Weights of a small GPT-style language model, trained from scratch on English Wikipedia.
Size: 8 layers, width 896, 14 heads of 64, MLP 3584 GELU, vocabulary 16384.
Architecture: LayerNorm before each block, learned positions, no biases in attention or MLP, tied embeddings, capped logits.
Training: a variant of Muon for these matrices, 1195M tokens, 9118 steps.
Each number is 128 + 32 x the weight over its row's rms, rounded and kept within 0 to 255. Layers, rows and columns count from 0. Numbers have three digits each. The size before them is the row's rms in percent of the matrix's.

# layer 5 MLP down (transposed), 3584x896, rms 0.0303, rows 1776-1830, columns 768-895
095:124114049144146076102186152142153119106127184139192089157110111075130133140133125118181166140102162144123112135113145136162162135086127164153085087058116073123122198179022142156121118065132112129116098179099154195177133091119147135118113118076050109192083174092110149166113150162170190109090104165157103086129150096148106166116101115101132213152128099166196102092150142116110130059065
102:118079072125079141163103122135103137142107064147152154047133078130134164144164141110045121129110085119104203169087142171126141166142141123106136149133136129132151112185108142186119125102130122175131165115143152142110166145109109127091120146066128090054137122115125122142075156161110142133124129171091105144094119097141093121142161081162126131090094122131170146122123169116156096177130
100:091161145119193172092133139082106109102101149149102085128143122255120138125040120150095091117063202104095133090109134062074085089171164096100112100101142131166138113174112134161119108102171126133119106128148176154072153083159126092075188159158117124192148151182127117147100123132204162119159100066154062159094131156111084140090118144089122150111126084117139160127081138168149112139122
094:156088190106106188145140149190152090102119189166106124093183108120054104138111120151063155100153121173186084144109125113150134110114125110195118101128141145174120109129094102063117154117149142097118152146094096157128143162125135118165113144103146131126126113128111138143141154169125158117132018135092150108131140145142127058129149085134155172138069080099198135171134160057119161107111
101:209130124118107103130112180137171091093171073107140081064106084111104127157135161098135109128119121123130196114148080081130152136217122136160067126091132143139089175102126109120152094132143100178182144105088136219148149111148172107146151049068191149104075124110226140051106163132179105106079152160133182076152140097113130120064178106125130130136129171157162091144151132148126133150116
097:129171169131134122171174097130083120192067187148065157101139158080099176129131197112081123135175145124127156122154097163147199120178173110105186135101098133137100167117096106093083163081162105122127127098117132165137157135115113052106104122115092108156102064124110124163115155162091126072089143112064065195153155141085133094097055141103083209165084133101096141094163138121096140119128
099:109126172100101089153143082077081115055207131115165110149097153102097124102140159121154092153169118136136061154163167161163130141118114137123129119103133120175195153157110111132137120158114127115139145081070179111144124105146111090116113104165111161139079068111099149136171046109104077128156113129077109142066149107118092112112150105116151177130115129130108127106114126141130167134129
088:075156086169069175155108168146134109176147075133146065148054129137110107244117106116162155193113142186137132111213140152081117195134175124129105114221063138118061197147095096066155073105161136112181098078171136087130149098066135192172157087189131071102087122089174085136123136114112141120130041165106177157105188148084105137146105125071088136076065149125057077136188137075202153123149
097:142097169151122069179131150123152123109110108085108173119132119141196135129133070115154133097116067158201113176133134064127098160092134149137128108151146105172145194144116126116142130113146193131134134054125155135125124160138092082174116067172147112166137114157152110162183166122152125125119104123091136078133124160136141133140122102149098151144086128145126155047133154088145141146122
094:187156056177158178123180139039121188126110159131182160114119165095150150170098136177083066202098119162130083151141130137138146160110117069151128136109127144135172082140117122157139151120171136164137122150097117126126136131131110128118122109111153102140130141150135107095118078094157115087111100128172136122131131152121188092143095151094086142070117119095070144121100126139098119166086
100:072163152122125123166148224150129159134211122179099149144130158169126142102080198132119159160157055096133184159131094100093186123110201130160087150079102148116112180173106161093117136136162121107110165068181094099126184169156077136075159147159139122187138107141133138063131128169103133119129065142136136100169095176103147136150129151151093100127096153063098114124163082161151104111170
092:073152113129061105098093129111143122125165148151103112178120195089198160118149168134174156091150196069109105094081187068159101131141074089117119104124139146132179161105068131166076140130119099131123118108126132100234205114157103126151143164142201103114088123128146108093147164129125114116086122141116065151148130138115109106126116136117154166167167107188079173133164110131095149120159
101:113125038121191078145117122069127126092171109176094083142096149111048147145100149081094170147088105154151147158122165185037179148122145090087148147075183126098102116124155168190111159111124131105100115163140155148102120164128114186129184170157127140137142123121157140168107115138090126185111171091179126115088141071141107113128182169127161164148151113080181084102156164117143088183083
098:166063128167162130173084135105105134156124113206108146158143118065140108094126163087091171089142166070118181123118201185118104091101140099169126157133110135092105100150162126148089137148161175119051151113132129155114163079180163106099159117161176158136143109114132111129163077135074120108078162118082126091130072109081069110165094159109101163114121039149164095141121137173107186164136
102:066117112124108127164103118142132134111114109100173152146138089088085168131094146164082154135133177121161169146115156097104097076110168160148118133136123138113186138120157086127098067191138134111176094172080112085144101151180141112117155181110145123122188146151142165119135143064130068103135143104101101173138128149092118074163138139137094083078122096115122129155074151186055109092209
091:156134179134118114131129118173075110130173094101104166145121142126132107094128084081096184130060095166164150172135090114104083150103129163151103170059105140170163141130080116108068085105108141145123164094137149109110123124142090158148130128114123097117124196128168151110085116101152080160086179067125116122155121107165127108074126154138112055147189114153152174146127192121148144142143
098:182157131127120147084132170117157090176113149104185085126119130082153113128097168121094065119187067139109124145136136133123095096153154120150094124149171102154154092200115138153134137185147147111120045118126120087072149091117151167106097135089139139106089158120090161150145121147146094111176092103095079149115099102122075151155063158112120151103184121117129182063162197151188110114136
111:156130081108098139058170111114104164091102120083149175124120152134109045148140126123119175054135163155144127149116100174104108133117112132119150158097132128125164124131193088111113102090097203140143084129118083094160162097107126113124121155106093124139080137165165107116140140083180126140151162092160083125125098089107107155147161106088169134087112128156139153189128146102153080060142
118:131120089129100084110154119049156128176142149098115104185111148164136150156107038095127132076157158153147113125159129146141080175119175187147158118135139089152159140172106084111132155138167176139138122121121154053162093156096166091128092152163137144052147115157101093110147145138139109127140137137167133057134097134109127145111171157076144070109122118129128125169132155086080077121157
099:111177152176145108189165172089078116115078158150127112114203139128092129143077118146135176129131125098128129128152107132174141140071139085159177103154149127141136059133197112137149095138169123079068163126116099079159090141081138170106102140098131176099149155140083095122158064168130103135115102150107102076105126117097108122166170124153132107137049162140107092161222127164109131086122
126:150103080119166105098114164102156145139073113158152081112061137161084143114059064081096126163120146173104135122179110158140123044117109162187174170124206127126134116103099062160109141158098159101197090148091078086132188096111149119194129125107112142126120135116186130092154098137128062104123129170175163060119161137143089123147131086150139161120126119116105035126150145085159123107088
113:161136031198155109109106062181145157102138113139112074077168104156093159142100156133162108112167125134056177099136186164170118083176123088135175163132177118120107138122137141056155129112149118094187108158100091073114187130137158159130121146122104130031161142056108127203086178166078126136085128118163171105190154124153141113130123112185147122065128164162108187141131084115138145090094
108:173106087166102123102176129106117067112149089130149133119177152146138108135140133166134144180126146197065181132138111196109185077103109080131109127131102148070136090160133056164107109148174119134085099124093109112114113175167113096115052111128206121134122115174181143153119152215087094183178149129160158113164106157189145142167147162153131130126173164120129173144125197123130084058122
105:119143096087194169100116179110171128117099128166133073114133122083132099157191111141162158119141150126167145135161089092108140080148155072084124138132133130104102112143107095072145150171164174119162172100161073123061137165087129161158108146160117052103193138174114122098159128089105125167066081124158172140139139143216125133109094160101120112156146127128147114111081085131192087155100
103:128115127116109118057174169159105067117136102117157043152128176167092123134044090172099061108109092130154113112169148138117092082110148062078126133130116131166180115142130075190134114119065102108071125158120116141121208173169133150191158109171114156138086141133083126153136177049119164110120084147092146135157127133146178116085141152099096095183083112145173096107113143116132111123134
104:167095153099191103107062160140137106100120131135195158084131193131144119114107132091171119162119130133132103085143182132102158123098104058121156125131088124132111176161124143112156147165216078133142141136115102081131173128075128144061085150157100129162076152158153098132127175158135078118118134139125132114136106178148164168115140161134152147098154131133085128171120140092144145119129
092:090103074125105152157139124124111182115125084129119121102118093129153112150168160121135095146180120136087153125165128170109195135091170124213157113099110122129116163135108106100132124079165110122147124153164131187157154121155092169119162059143122134162134092125087151136123135139146153131204167171120113143182169162097152156146072172134046100117139069124174117114179146132095143147179
103:166128166095115115133121149150116133165042154165139103121138075167103099197225112122093162112097110140163097117148127103069124086185123167167100119136154083125142108104074128125087124207147171175155110161143151143107150100049184118159126119195088170137098089099104135104129198156131119121084106138178113157150162127120127141095128114089173169125131125110085123145149090084081166106127
101:182110167116085116126155099118133107194153097125081195100175148173129203101101199071101083066134147105106104108083158183156131178115114089151096124186185102152143109106110104088165118120075126123106123103199150133113080153156166146180127130116139163183148139159151135099119121143087136118158128059094152094113089159162135128128107125177145134164083126164145154118121030077183154184089
101:096100164157133120176098093083102117112102142113083133120158114096089105104115140174097145140081082062107137083112160141176134121119122118163135146122103091114121108183112124136206093150146098129158103177115136149194119112104177094129138155171111113050055165158099112166111190098176182077122127186085091110153137142159146087097074164101095156133139125115172186173111121108122150167170
103:101119139124159140146091146130075094097106101110099141134192098122094131067078092177089104072153091124194117162107149117076127108142094137086171093105071079155161146129130151204133110167127130156082135147101156105104138108136132090106105092089164090130143140092078089157148114104165139116147109120184166116162124113150096140153134145119093157143155137148066133184203129131099166038089
101:124059179172144159171088117134151169138101144128195164174133138135167127150202118143079147125125146144121153076161124137069026163127100141174119173071110097143131127135136181144151114102133117113111178150163132120137155148123147116091138170160141116126154147147167177097145182063103164127174145126117103063078171157107150140083193114141137130163136145111125127180161124116107137122153
102:165105109131115095119159160119136151155095052112142159119103118107098105123094045114152135112139145129136143130028144197114114103156100149120122089117099139124146146064185148132134159126169097144118117120132135140124132166067136143122121132143131123104117181128159108139152150155143079112151179120155135112147086133127142102131128069163177122111143148050169178175069130112097140128116
102:135150161105120126085134117156137105105095063130131082145132162118143126041148148159103133114102186125133129126176141159120114082146153114094182179155141120211113099151134142130142138164068138120097107074203195121222132100076142134134165211178143121120087127147089139103074135145149129129007149133068134114167121075107098101100087105151116118076128129111155139081080128200159116126163
087:090147162104049146078102113090126155148126131158110085108132161155082154113169189140076085113136153121134154181132090128135097082117152135136140129144145155113084134127139127127134159171072107143124133078100128164121077140135129058126091190133115141097110152164175092082169131103113122152081143107157122158137098129133135112112191159127182157088147120120116114134150099169080108109149
086:167117155145168137129134121122165174106147073152133104081149152142121178119134079116081143169151146143144046177130074142121152136113062181151126170158154092094158093059105121162131107097155153100185137164080151070136159109206092104122101095148172117107100141167134140075145139118097180130144184091142146163170094109214073121074131119184131080115108140168109106132140101137083116186159
090:204111105048121097105090146112114117140160151117110123100142099155126171181175096159107161102130132076108176112126104140120138150152137140118163127133199157102138116137101111158138171148142149074078065177076132174207122088214103128134175151085143148114201167144154151188151108094098155133078116138141117111152151116178133200130124127081163115123157136119127089150140094129153123127141
097:103148162054126094114096125141106155129210103108162141144114133117063101123136176117167153173169107111173147108188129131137119104090079144067064102176155128125102138168154107162095138116163086144137135073077176147139091124181127132104079064161194143114093162126133120129133096097175137157114102118166092144149183147091106131115154160181119153114210141215091097146138101106039128186151
098:102080144149119124134117119109128124120147146123123126078095162159106061097144103186054119106138157135134124175128215174127120143106134126118107117114155151108150061178112118108202186139121131115085176102141188166132105066140171157112116117114118120142194143108139063146146073171145141125123147151117122087099068098226175126175111155042111166140100121193136111119098141123085109156104
104:136153154148129178127049068117118131142118116088085108143124163123137107142165046171158139139133176185112080145154171036132062135162132203135110107138068125095188160117117153148097079132125193135129090157183142121098133130085148130129136099140102094155104147160182092098137093135140083179085059136125136110115174148163121169120153053163128036205138113112164185140113095100181144079176
106:167150127079109174208122106142143146170150083163108160165078105150090091121099086098088106160150124082170135130171143126166134095165101180161183092147161054151101132140127136165088112118148102161159185101114119130113082092143139139159123151088147105157091150088100129097092144141147124095141103101137153076159124125124172104108101161085120128107111126165156097129104158169123096129164
106:097078114112119127149125098106100115155140083129140129156144141120092120138174138135100108159106201163113131145162134128124167119085144133121086084108105126138135150074172141131183101151120149140112141103122176131128094144119115161116148127123145177123101133151078097171160083020225151113133129156108122093145155171102124160182121151173153149117080128150101089151100078120170118112068
103:181147118120133147143126129088179100156114126142123108137109143120147088173095116135110182108111116144165087138101142196176108148129115103134082088112155148113125133090137078158121088172141148081140141154107120131093118137135165134149107163067128162121084204098143105088167137117146105182155167168147129121128164157214117146097138109090160041133151145143090083136147161094103162103128
102:122103165125154117123059115131169113117082129117137087095078104110114110114137115134134175071127116101174104154106125097151091098149130196142175123103121102153115098099096136105177098148092121146099108137083088072072135109136117136101157172109129170114115102099105069150158126154126162155130131108168137055093205162089131074141162126136155125162113134157136056211170113150183159152136
104:147104089130131131137094152174142144151118152141130091163117140171145149142112091120191057111107069115075155162121158171125122132114104166087123110158093145129097113161074115060113127102066103176129154131132160107108137096133139087149107156137159129073112080083091078148074110156098053103105109147176103181097175088115140204088122150145148114117168132171146085101134159125040156101138
107:109138082131119123101150115110106092093075135158136160132079063122168140107126157125161163136110146179074173189136143143133173123129173110092112137115132140147124159151214074152169148110178134094135132148116064188102143126211129127131116127100130092133137115108129096134155111097104124068072136155070109124139147113141171074170179102139132149129139162097035123135083149128153128118123
094:143086140098168170096094068173091139119149069118094129171124096128074140155136185112121113112185116145089046145140213081144116150140147113198140102084123172073163131126162161124139097198197180230115115112131167139165180160118115098111153105088103148169074116173147129106208158168197081189143091122144068163099120192111175155141155126096125079180118161089120052147079146135123116133139
098:072164141160130131127161117077121129033159117067129121084153142132142094130105093143055129161110129088094071102080138169022115100132092116161154078087092092108139110101110160108170181159154244149207127134203110171164209145103090136092172138128161117126127127149097132215143128145169135131074185117135119069110091121136099153134125121142156142146127129144133134122105129130139125123152
096:133173156172168089111166132081125094061116190157138119096153135147083178160090164140071105088136099122180126167126147181092081124089152190136154153159111117095137092184133131137112173122153102127123166098119099091092122179121090167158081124063164109126143192108080126126190099099158097086138139111182104173071090122124141126045113151118101109144082091139127143103135130131122135112112
102:085137112061076122141127177138135157119136116156154136115112067097082070229143149122068125149089166166103150127152134132108086225164155092171112098105152190155104162077125192155159133108124123085141142095169129161085185082121143109171162117116146126098156111059159122130167119132143187112128128233182081152100115204107073156075105115089073113101161071134153163132132149126148124123173
088:101106148123142145155137120135139101096091168087190138072132090058150120114109126201060124119120113074135131125103110086134208141210128142102099157126174078149086122127087101116155115124121188136124117124100138114170074131074165222119123138158099141151118101138124145111158154109161173174125108154156116117099127133232137075089164121120143141129058170148205129150101146065141131127130
103:145143101150127080082103158167143085156112092153128116132136155111089120117193144103089092104129128192147062111200169128188142124126128100096136154130151162148079140089121144151126163077095133169203089110070165144137113155124106157097081103084115155108148129172110128134123148093116107141161128108118104150050170137185174117115094120123123085113148130100097095101144144120102150090128
104:123117105145168092140133166116143130146077192116157082104114170084111153187098078062087045117122105163140125097127165178119140110126134133124155145128138113161184100119129162101145105124154120152106141120134112121099127072136102137126138132132113187140097133092103129141175178149043131146147121116109178137058119144159137146203135098117174056178100119121172157195124125123105141122157
095:150037164176126154126232126127111117142103182145147093051123125082105111105079138184122140154141190088124114094144110171126090122120064078214123138171131155123183106078147116139131140111140146132144098143139149166113138128142143102141090139084171128154058144135109101124198083089177124071153108113112090141099089162129156124110147090164146145132154113128122132104119192121164051121169
109:108185104165137112137032139119073090121098115109173139168090034141133160158110088100156122158102138086129152110110136121206126107125136153172144098163123067117113106096078097158087072087052113132096142129095122191182076129063141106149133110112142184125135140117121169100099176128081134091133114021132151114157111110118130110136184136121098110160124156111055124189157143168164136141122
# layer 5 MLP up, 3584x896, rms 0.0253, rows 1777-1830, columns 768-895
101:100165113087142157116083146175151123091074133122154086124085150147098124125136136144141192125161172135068131132095132099160155136128139133154075134120197155102112094151123088134093099131206090141132127075065040111110133111123124148129088103130178124197196128131132123169182158192113119130039149141201129094110131091134061119151082136125132138142068161130092139074110105138134120114119
097:157116101137090029109099169122119118135151117158128104091087123104131091124128084139138134073135092100115080134103100134156154130094149127159149173136138147164098113101127117123108140036095124114107145141079148107141087122155118119106080090104130144098143082100103152147151104115048142139128123143104188146151098152185098157151103125118091105143074172101174111109134169131155044141069
101:147151152140113120135120059109149110133126145093131145160114120152175142130140184145144120096128192111114183159197163131122131100135077139148150178141100071137134087085073117169151138109137084139136100164113141137142088133113143163171110125155106099109155082079131130104147113139124135063124080184105156112144133150076047108116090185096141138121107183089082139149120161147097080188078
102:108174114120082151145083089127116136138106108091090106201139085114102073133133108122121124096043091137128124130161132113195124130133165120099169145171095103097073125149128168159143081130061042201101084169058176101147135155137112127090113115174161135214164116111074136147164111078089085188079160130118108141092133146101110089135107127155127156163151144148108157157108076083093139083093
091:136141109114113187100086123136119138139178102121126143134096100138138122142119160070120140136099080120149164165145088098100065174136114133066137117119103150066099129121138164161169180150089121183134133115110125125111084089078117101194092137174123133131151086118145123045089131152092096163127137131072101132113107199147130138147175124118109127103157107139125159148085171169175145189105
098:113160107099132210110143093154146116153108154148159105091110088171135110113121107169167139152163139091050153129146124072091094102173131136112103048156156179084114102115143159132163168118145081093120058115070074130111098174174155209194132100133113107172181146151049148132118102124145121151077118171131136091149089176130122110127133117148058157149155131140144139161062147039124160083145
099:103120167150114127152117125080132040138134169060103163192124122120151104152130143093133175055113133030128108130118098125162169049059116112070183132145144192162154123076090134148101156158146139165094108168126124172127150106109112073111095112085110183143157187094114144160184158138112144226100153144106125184135097117117077148105147141118126128133121090115183102054082097183173106122142
102:134116065100215117136185080093161101134138119133172035092093097103064121121108132129135108131082150178113161149084178179124161110124143120113128096149134122207102150123134158124183157141144126176088201133132154119162159109101060100093157180093154146055113150094131119090113102133164148133146126113101106113073096092093077112188098094100163157099088131134202075112128135176160122117093
093:122077139103099160154136126148134081150143090198143127176149092125077109132137129065148171122074130113116143128113121080201153159121110193141127113134135147110052147176129112108156105172101114153170142132116099157116133131095148117143146118088114124129119204135190136122127127179113159157142107170074101141098121121109100180088116176199155117043123149117132104139059151163105124077172
100:115172126129162124143121095094102097099150150114154136063105160158129143105133082128127062108151114065103116106083135168149101128120142162100155171108163191122100111181168161133063164138113090193160105190161113169175077112099165092151123112189088179133115111146070118171144086032124147112153149104167126115059170124100109100112169142077129154087184073159152106158144110067143162172140
094:179113149084109154149122164192154138186114177132092130146125128105096120147107084086120144134143073117106116156142118188094148091105090135122153173166123121087142194096150118155091147099122077066084124147122144091175144173087179101119184149123115111058142139133125162108123135171119176128166170160120110087102184108105133085074178132169052104107079156091107086145112145171142095116081
099:136115157122069132130128128204150148096083132099131137206125076149195092126134135141115134156168068170143112174141114126102197149110122041167130118137102164097139153122107127108135137082099134131166148179129151146095152105144187136130139128141095094172181174124090158112127094116139132097144060153144108114161136114078188111128160105119120171114124093190101148128167075115114149109151
099:081108097152108163053080104122077092140117111083143143166112093134090131094155118183154098199075096141143108166126106096153146136135127131149152142137066129123126099140088105038123116155168078154152099147133119123095108111098115107118071212135146151181115145117133119050155208081158142134093108130143118066050110165195169138137164108160139128109153135157140146109113112127083111144190
102:091085123152137077092060126183124080122153139131055144154126065147108068100155115159131130130156113106094124106106079115113100103196155136154166240087158112088158096162157146143103136134113080075159140103105158102081150128146134191109091138093148179139125099100173121163124112164129065123124089087167138146096107085196110114128111083098168152137173167149112140126165071115141145094075
100:103098156078140048106131115077176136148130174178199070143169138139122083149141128151108130207187104036073139142087144113113162116096147091143169108091088118152140147128129151119155121117123095139119150142170135168165173112163128152069106157098137133147085111131151144068121149129139079146108193167162139173129142133103117093095181063138075095140124157106156108171146064113142113086099
102:128133157100174179110180142152110117143093180151149171110143144127108145109135129122075122097122057154107150123118131208067105092134124175113139088105125132107095140080136105183104094179133122214144133101165099141155067191113134117118082105122108149119101125158111129093104162142122109101094085123064136105122183085109120106120135101147114166157131086144147084125117157153145171121141
102:121099119154175127133140148075063091137139122114171085090119153072104135170133082093129157150104183049156123115131147054077151103113186050201139156064101135143153072162166172114150109106186061111065097162098097111126072169213067165158166160147094128103110175092143114155155190115157143153107082167081106193119101105111116114142139150143104092118158116158088137152131137164173148116153
109:118171122171167119057128062081046187143134123121148192120186167135163148146174109146142101156145137148141149161103140148183108164157157120083129161108149201082091079152156100094084135101110097109147082147160165170117139132116110087133117095142123099126091091174176168137144104072149138107144144109100174112151104155178146131085158133112114117130122055153131112076154167148099127091105
099:105099106156094132130118129185109080113141194168132129145141118171130176106162146149150148115127134156132141136148145154193109129122103165139082091177061185097141153154104111097074132079128168110143149151115092125148151118150119081139124103141113137170078089136149155112093075153123194076117031119092145157109131124142138043069152077117161095084071136093113091138091111113115080106120
110:128119133077111101103098158083119130124138157109111102142082162122131145174065077108111080154092144122127128103150145106097186117114093148171087140101159152138114114134167034133079133128096082152162124105139089094179122151075148161166123101108110145077143107157165122110139151105111117220122126108165113160126157080108087157110091127187185130142140138143141123169079107058135135082134
106:164107088190179085174115175101105161155134150110146127150145136127122203142164119140105140089104084093120177105076103122147156087113186198180148105123150148092091094072163098123138140107096166135127142090124124127132187109072138132182155137075111162111137111129138164135156100149131155137143124174141155101176108103118147078181086169121130095168127112125183113085118078142191113096119
104:190151075061126092137131126109123173135162109126076128091154078156190157126134114114146162135133123103147100153122121144144082124141164172097120097111130131138093132138162106137125080114129127135107121104127098148092156107136170129108151157152112116171148136188102105118145142088152126099131129135063057066123124113125150126153168157130119121142071136088153155172070043125150138138149
101:122135182139125206143143151131104119158153170093153175160158117124065149115138134177122069154156173104170116131137118225117161152146145090117149087166104123148170123139124121159091145155123103103178156135141154150169142125104140137116178117139160162105119119186146078110148131110127142218132162179085136064128131098175129137110098126177124124192136109157097144133149167139080106157125
099:147126133094122117175177130090142078204083202127151173067145158171095119099113144096104137148097123183132172133085136105156098136066156117126118159139139113107096166137144094139149103088092140099134140110134193092145134169133079144140096113125128127159171135142137116133092124138093157120138118090156117082154071145056166080118071110062107176134122123134173126129113216127123109159153
100:082157082118099076145121116107154096132110172094176070144139130132101136182121180139136156082137101161103114122107107142077150203115121126183056197081181176074155023071063051122107064115072088137107122116142126141140118127089121105082123175130205126103123122131110188115155152107098143106099137117121177149149094073132077130152167121177104072141156177176171095159119122113095163163175
092:131144186121123170155093159119143119131107136122136114138067116087119192160145140202118099114106134094095093102102126145126084148146161162137068113100186114091112146163116123170187094127143125137135174165131111101120147160132109110145148080081074096053029112134162083134085120126131099118116106142140165161101103134149160146060096148162198145093140126144061162175137116101177142067081
102:121132201135129111116074211094139135095125147118035150164106088143129141105122120208067091206153089097109113097178150114088180155160096142140074180140115110105109157158167124102095086143131114141144106089142104114130085123176116096129136091132144076158122102157162120171170117148110145140115127098165119088172101110146162076143142140125122115133116140104120163133139114156108158084164
101:164112120111156167067134113112147132184159144086146089112130112094190172152122101153059073091083149098184128101132115146108158029131137163114160089090094151119132122118117150175154127162110084164131134136152158158157137162126107116135149129118176134180106117130116111119121145129160075157122166170101100129139114136168148053169150141153166140079156110153129098170148137070110150126121
106:122133094145088159134120171127164093074114150093210099110150119138117140139144120105157132137168124162223083112107113111117143108102136155152102127165156137105092132091083052148074184081149116162099105096129152145162176171100098107129162147140130146150109186184164069114191193140077109110106062088109082113072089144050116168164127112111107111139183087137092113073152163110108161121093
096:094124112156126149124085166189114135142134190128071145078092154056125163155112140105128175151087201160178158121143155177178120178132137193107116131138142149116143135083105128173123114143103061073236092056125134152169149100159178131111074165129061180127081138113114140150132194139135149119135170120056101128195144115164143110100145116185114188149152060133158124151102123123178099117137
099:095128069169132145195185125090092075049141137050156140144092096154093107084092190088169171136131148162175129225156118158106108154135117158028123095122165173151096134093176108147140130198109157175139082112149131143109145129081072113140145117127131189149115104136119096092103105179152125183117164154101091159128095130159110121124095118113128120107125154142138185086170079158174133130141
100:162210118167129153074117079126186116156084138113080116157165147177150141067190135141083107096081083067057144108134126140091168131106096136138196177157125129131101096116125131127131045108076124108095127128143120113128117125175105242153210154100138129071172125115155120066134153091146163136059085177113130114158099096145075100137103118120101140120119163146120109120110116099133095106123
097:104138118162153071194120134105120151160116146181108131180169127124138166171119117140146117120175172123123161077183079148131179126110105172162089142146117128093147107151121132124157113110084135107134116191156096103094201120107146110132083069148135045120177223167171184135131094152077100152142113154094133098128084114141114080116143185128076154109125117120130083073153204133121102122130
093:156120109127135170152093099142118148125103167100148147129147139136107061153108141161125138177143144108167099081154182111147094156120144086093133094166153075121165114150118135126175160116164092129201139148218147112090096122158165150067132103123122135139137083152126201153112114135152151154197173119058152133185129092188093138126141173204056126130158167116078149185195143165158154195154
092:102105100084129145165142052147126105133111158117106127068116148126096102177133138130141121099129112108129169113110155151171088118127155081142162117127203144120183206175166147081110142107124104136145159102143192175174118152132080137118115126184142066140098124158149096179124104133180096138133122116123119130050153158134121158151142135118071170142099071160130127166095156145165179079071
096:167173077114166188092145128164155072096090131135154106119075147182116069115095083094151110112032168096104123160118118172097168131089098133137140156161170214095099055126155151150083115162133114210199092091172187161127127158103176130149181104128143174127070128155108153185153098137107148135104153111153123122085140105148168103116157115150140125098020093150159089134136137163117147107153
099:132142073185185136113088135124123091123127105104062113092177150135156099123140133154107101118107092128135171126068145128135168111141167151130063093111108126187139152139113093136136163131178106159134102157147115156123141090091142179173155193086153094154104163141118122160096163122106091111121123131087136141079184140169133185141130169121093181143130143105118135183133177120164105061096
098:142123071132123113173101116098116139109127100190089164125127123101133075137175101135083088084088096118124111123067116122081117094162138203123096124064110111125125138095134138148086085161104107133150150098113141143113088171162161142114152150185113174103147117118172098102132150133113109145084147134093178115150125079219140111142173139118144169143108097088120086134092097145136105173169
099:142142079121092126165099106124136165138129068153189097139166119188102202144136132184160071078143129139098131139153149163144161102112064099130176149123127113118084093129123139105099147126128106136131165140076136216134172136116153102150101168153108142163106119075122201157115131100125116137137104170120149124067055127105113127099135196160113110139139176071115097160120117134139137159130
104:112119144129114153157124154117178155157144144116114196087099138115078118062077138092121122121168165093094117150128077122151122092185136101144128159178103097148098139096149105096204151118114175128101106121120112139127138122123124155081143149151104096114069095100130099064157140127056142083168156212104136160122198138149115109156132087093151116076138091110090129154198127091135191130189
101:154168111116167101123095117185127110123118091134116113125091084143140119101092135172220195101134151128108112118148077123132208091069151206098136111116118103160177149164127100170098141113133125107169109115112135178141073155122142146081147167118126185158173169170170078089111070101137142153137134142127149115076121164162110139116143139159172144108154158109104155092185159141116149131129
098:135154140149151163071082121121125106112129125097228157120134104094101171112112198124074133102114181193150115096096116150127167116094127145194154138183074091131122147157134184197127142098082065075173179119207104165137157121142151114079153126167116084147121037109168162102137128114147141089106107143126143144160104098133117187133119152152115195112118140193111127114113189123137171142125
096:178119136149139110137119096137094081188128201096165133115157138131140105117119099144147153148172104143080116129099149153145192084117151126100133124186114142098097153134142104118104122120120088151111112146075149157125092120110106108089132109086153151111121169077147166167095173115205154119108154191129063117144054106123099168052143087078122084140116143164164137098113151122200077124195
101:102133137109163074038103124184125060101203141137164085089144166123151143137069180140094180131087133129105099091146175075188126174127121081122157148109178126145176122156101142208138107128179133108140188167158093044132159134170131137067187125183112151140104168180152141131146064091114077161097135153077104160086128117135133122149165138142121172179159144169129109096097052083099087098161
097:124160151116134068113045119147085111156154109148153137126164108115075133101175135121162124123146168148112098115144100107140054163155108102128149065117116133126102068098143119170063104125070102199091106088139159142155092169098077161148141094094163151118147173165145131125119198100119161178126110089116138132129125106124092164049138117131083085162110203186146092169107168146147148105134
099:169109183177108098172115131123105114204156116167071138134105121103110170188157134144138130145147108111131132144120094117095163169178137091115065155145100089128087147130162120124165130141095136140130173139077196116104154111104159127129109080165078144156121075115059112129127104141091107112091123113118164135186099033079159145128166195133104164150156150157124109070141121058145116170132
096:131076123140162080156117078165149110178119100155153201174101130161125129134178152169108197141180087104189167145115115131193161193077110107150106164168146120147134157118147170110074109120165107135078098138090180115124154171063134127145118166118104100144116119137140136145137117152112087136165147157120112132127137106116112117086169130146112093086137158092099126066135108115125163132120
096:135104087159111183129092145081140101206132105129155195118174147103095130100129113168095162130128117181135130085123145130168132157169163096149116137077128230151152093120174160114141096123116108107190110153135113171125082085178124108116123132150154099105074127113163123122067150103133155150144108129134137149103200119095139160144162116078172168118149170167106127133188252173176097135140
095:124102142172146135116131175079152128185105150120107092124164155144138200113109166101120093114122209126104120123118154101128169064143122132142143118200126151074086152146114150126092157107154127122202115151122103124152093146140127062140110083117120136115136133121117170151134095142143115164105074081115160125118157116138082109080065105136147133070186160032154121109093135101121153129151
098:179134122119166153107120101135116136144166128164145144144117139115125148109132124122191088155143162127092161109126141109120141112042144132157113097163102102096180114145168107103141075141126135169213131105145009136092123108131144160146201133175170073140179117078162147200090144119119137121115141091096121132117124111105163104151147090099116114125138110155086129098104113130113150066134
100:142153165140195109103156122105126086162141163155101106071182108135155183180165138165084108120047125142193152117156123091095105116150101142160058118133164157133110109137193113137178050159124150063132141091114100129097140174107147096148146167132113143164039165131114170148077072123136122140125152132113151087112167122091109140149087040114139128106151113106186102125171058089180147148147
110:114079049127141048112148141108158130092096128121133122118146132110088106125132139108102112112139124180131187125066102162112128103099161100075108129121128142113104086126130096158140108119110138138132116121146136142149147156169107183132211100129119172145085136114118108161136158236096148156160123119137151125166108109108172154126118129138100109148097138163091120142098136162105150122123
095:131145140127123134155123125176140094157079125119147093149138160099101128152167103084029090131117073057096107124190155129109146115169137084072122150170115092128103106128096117146129101163131121110095128111114069114152125121101147144089145126120125126134151078100187127136117110175036121167094157146150158100138174108142171113147132151113140158108121192185092118157129068130158111148041
103:134076110125101141143168108159117162108154139114149115127141114116148149120124141054093172106183032097101132126114094134114123084099135150167075208100129088111109078138150094127106128064054147095107177090122186126106077061133128158105098135129148100161176116167169139145079096128148122163184130124151187157171128075122131116087137086132147136105183192107137150150182155098111115114065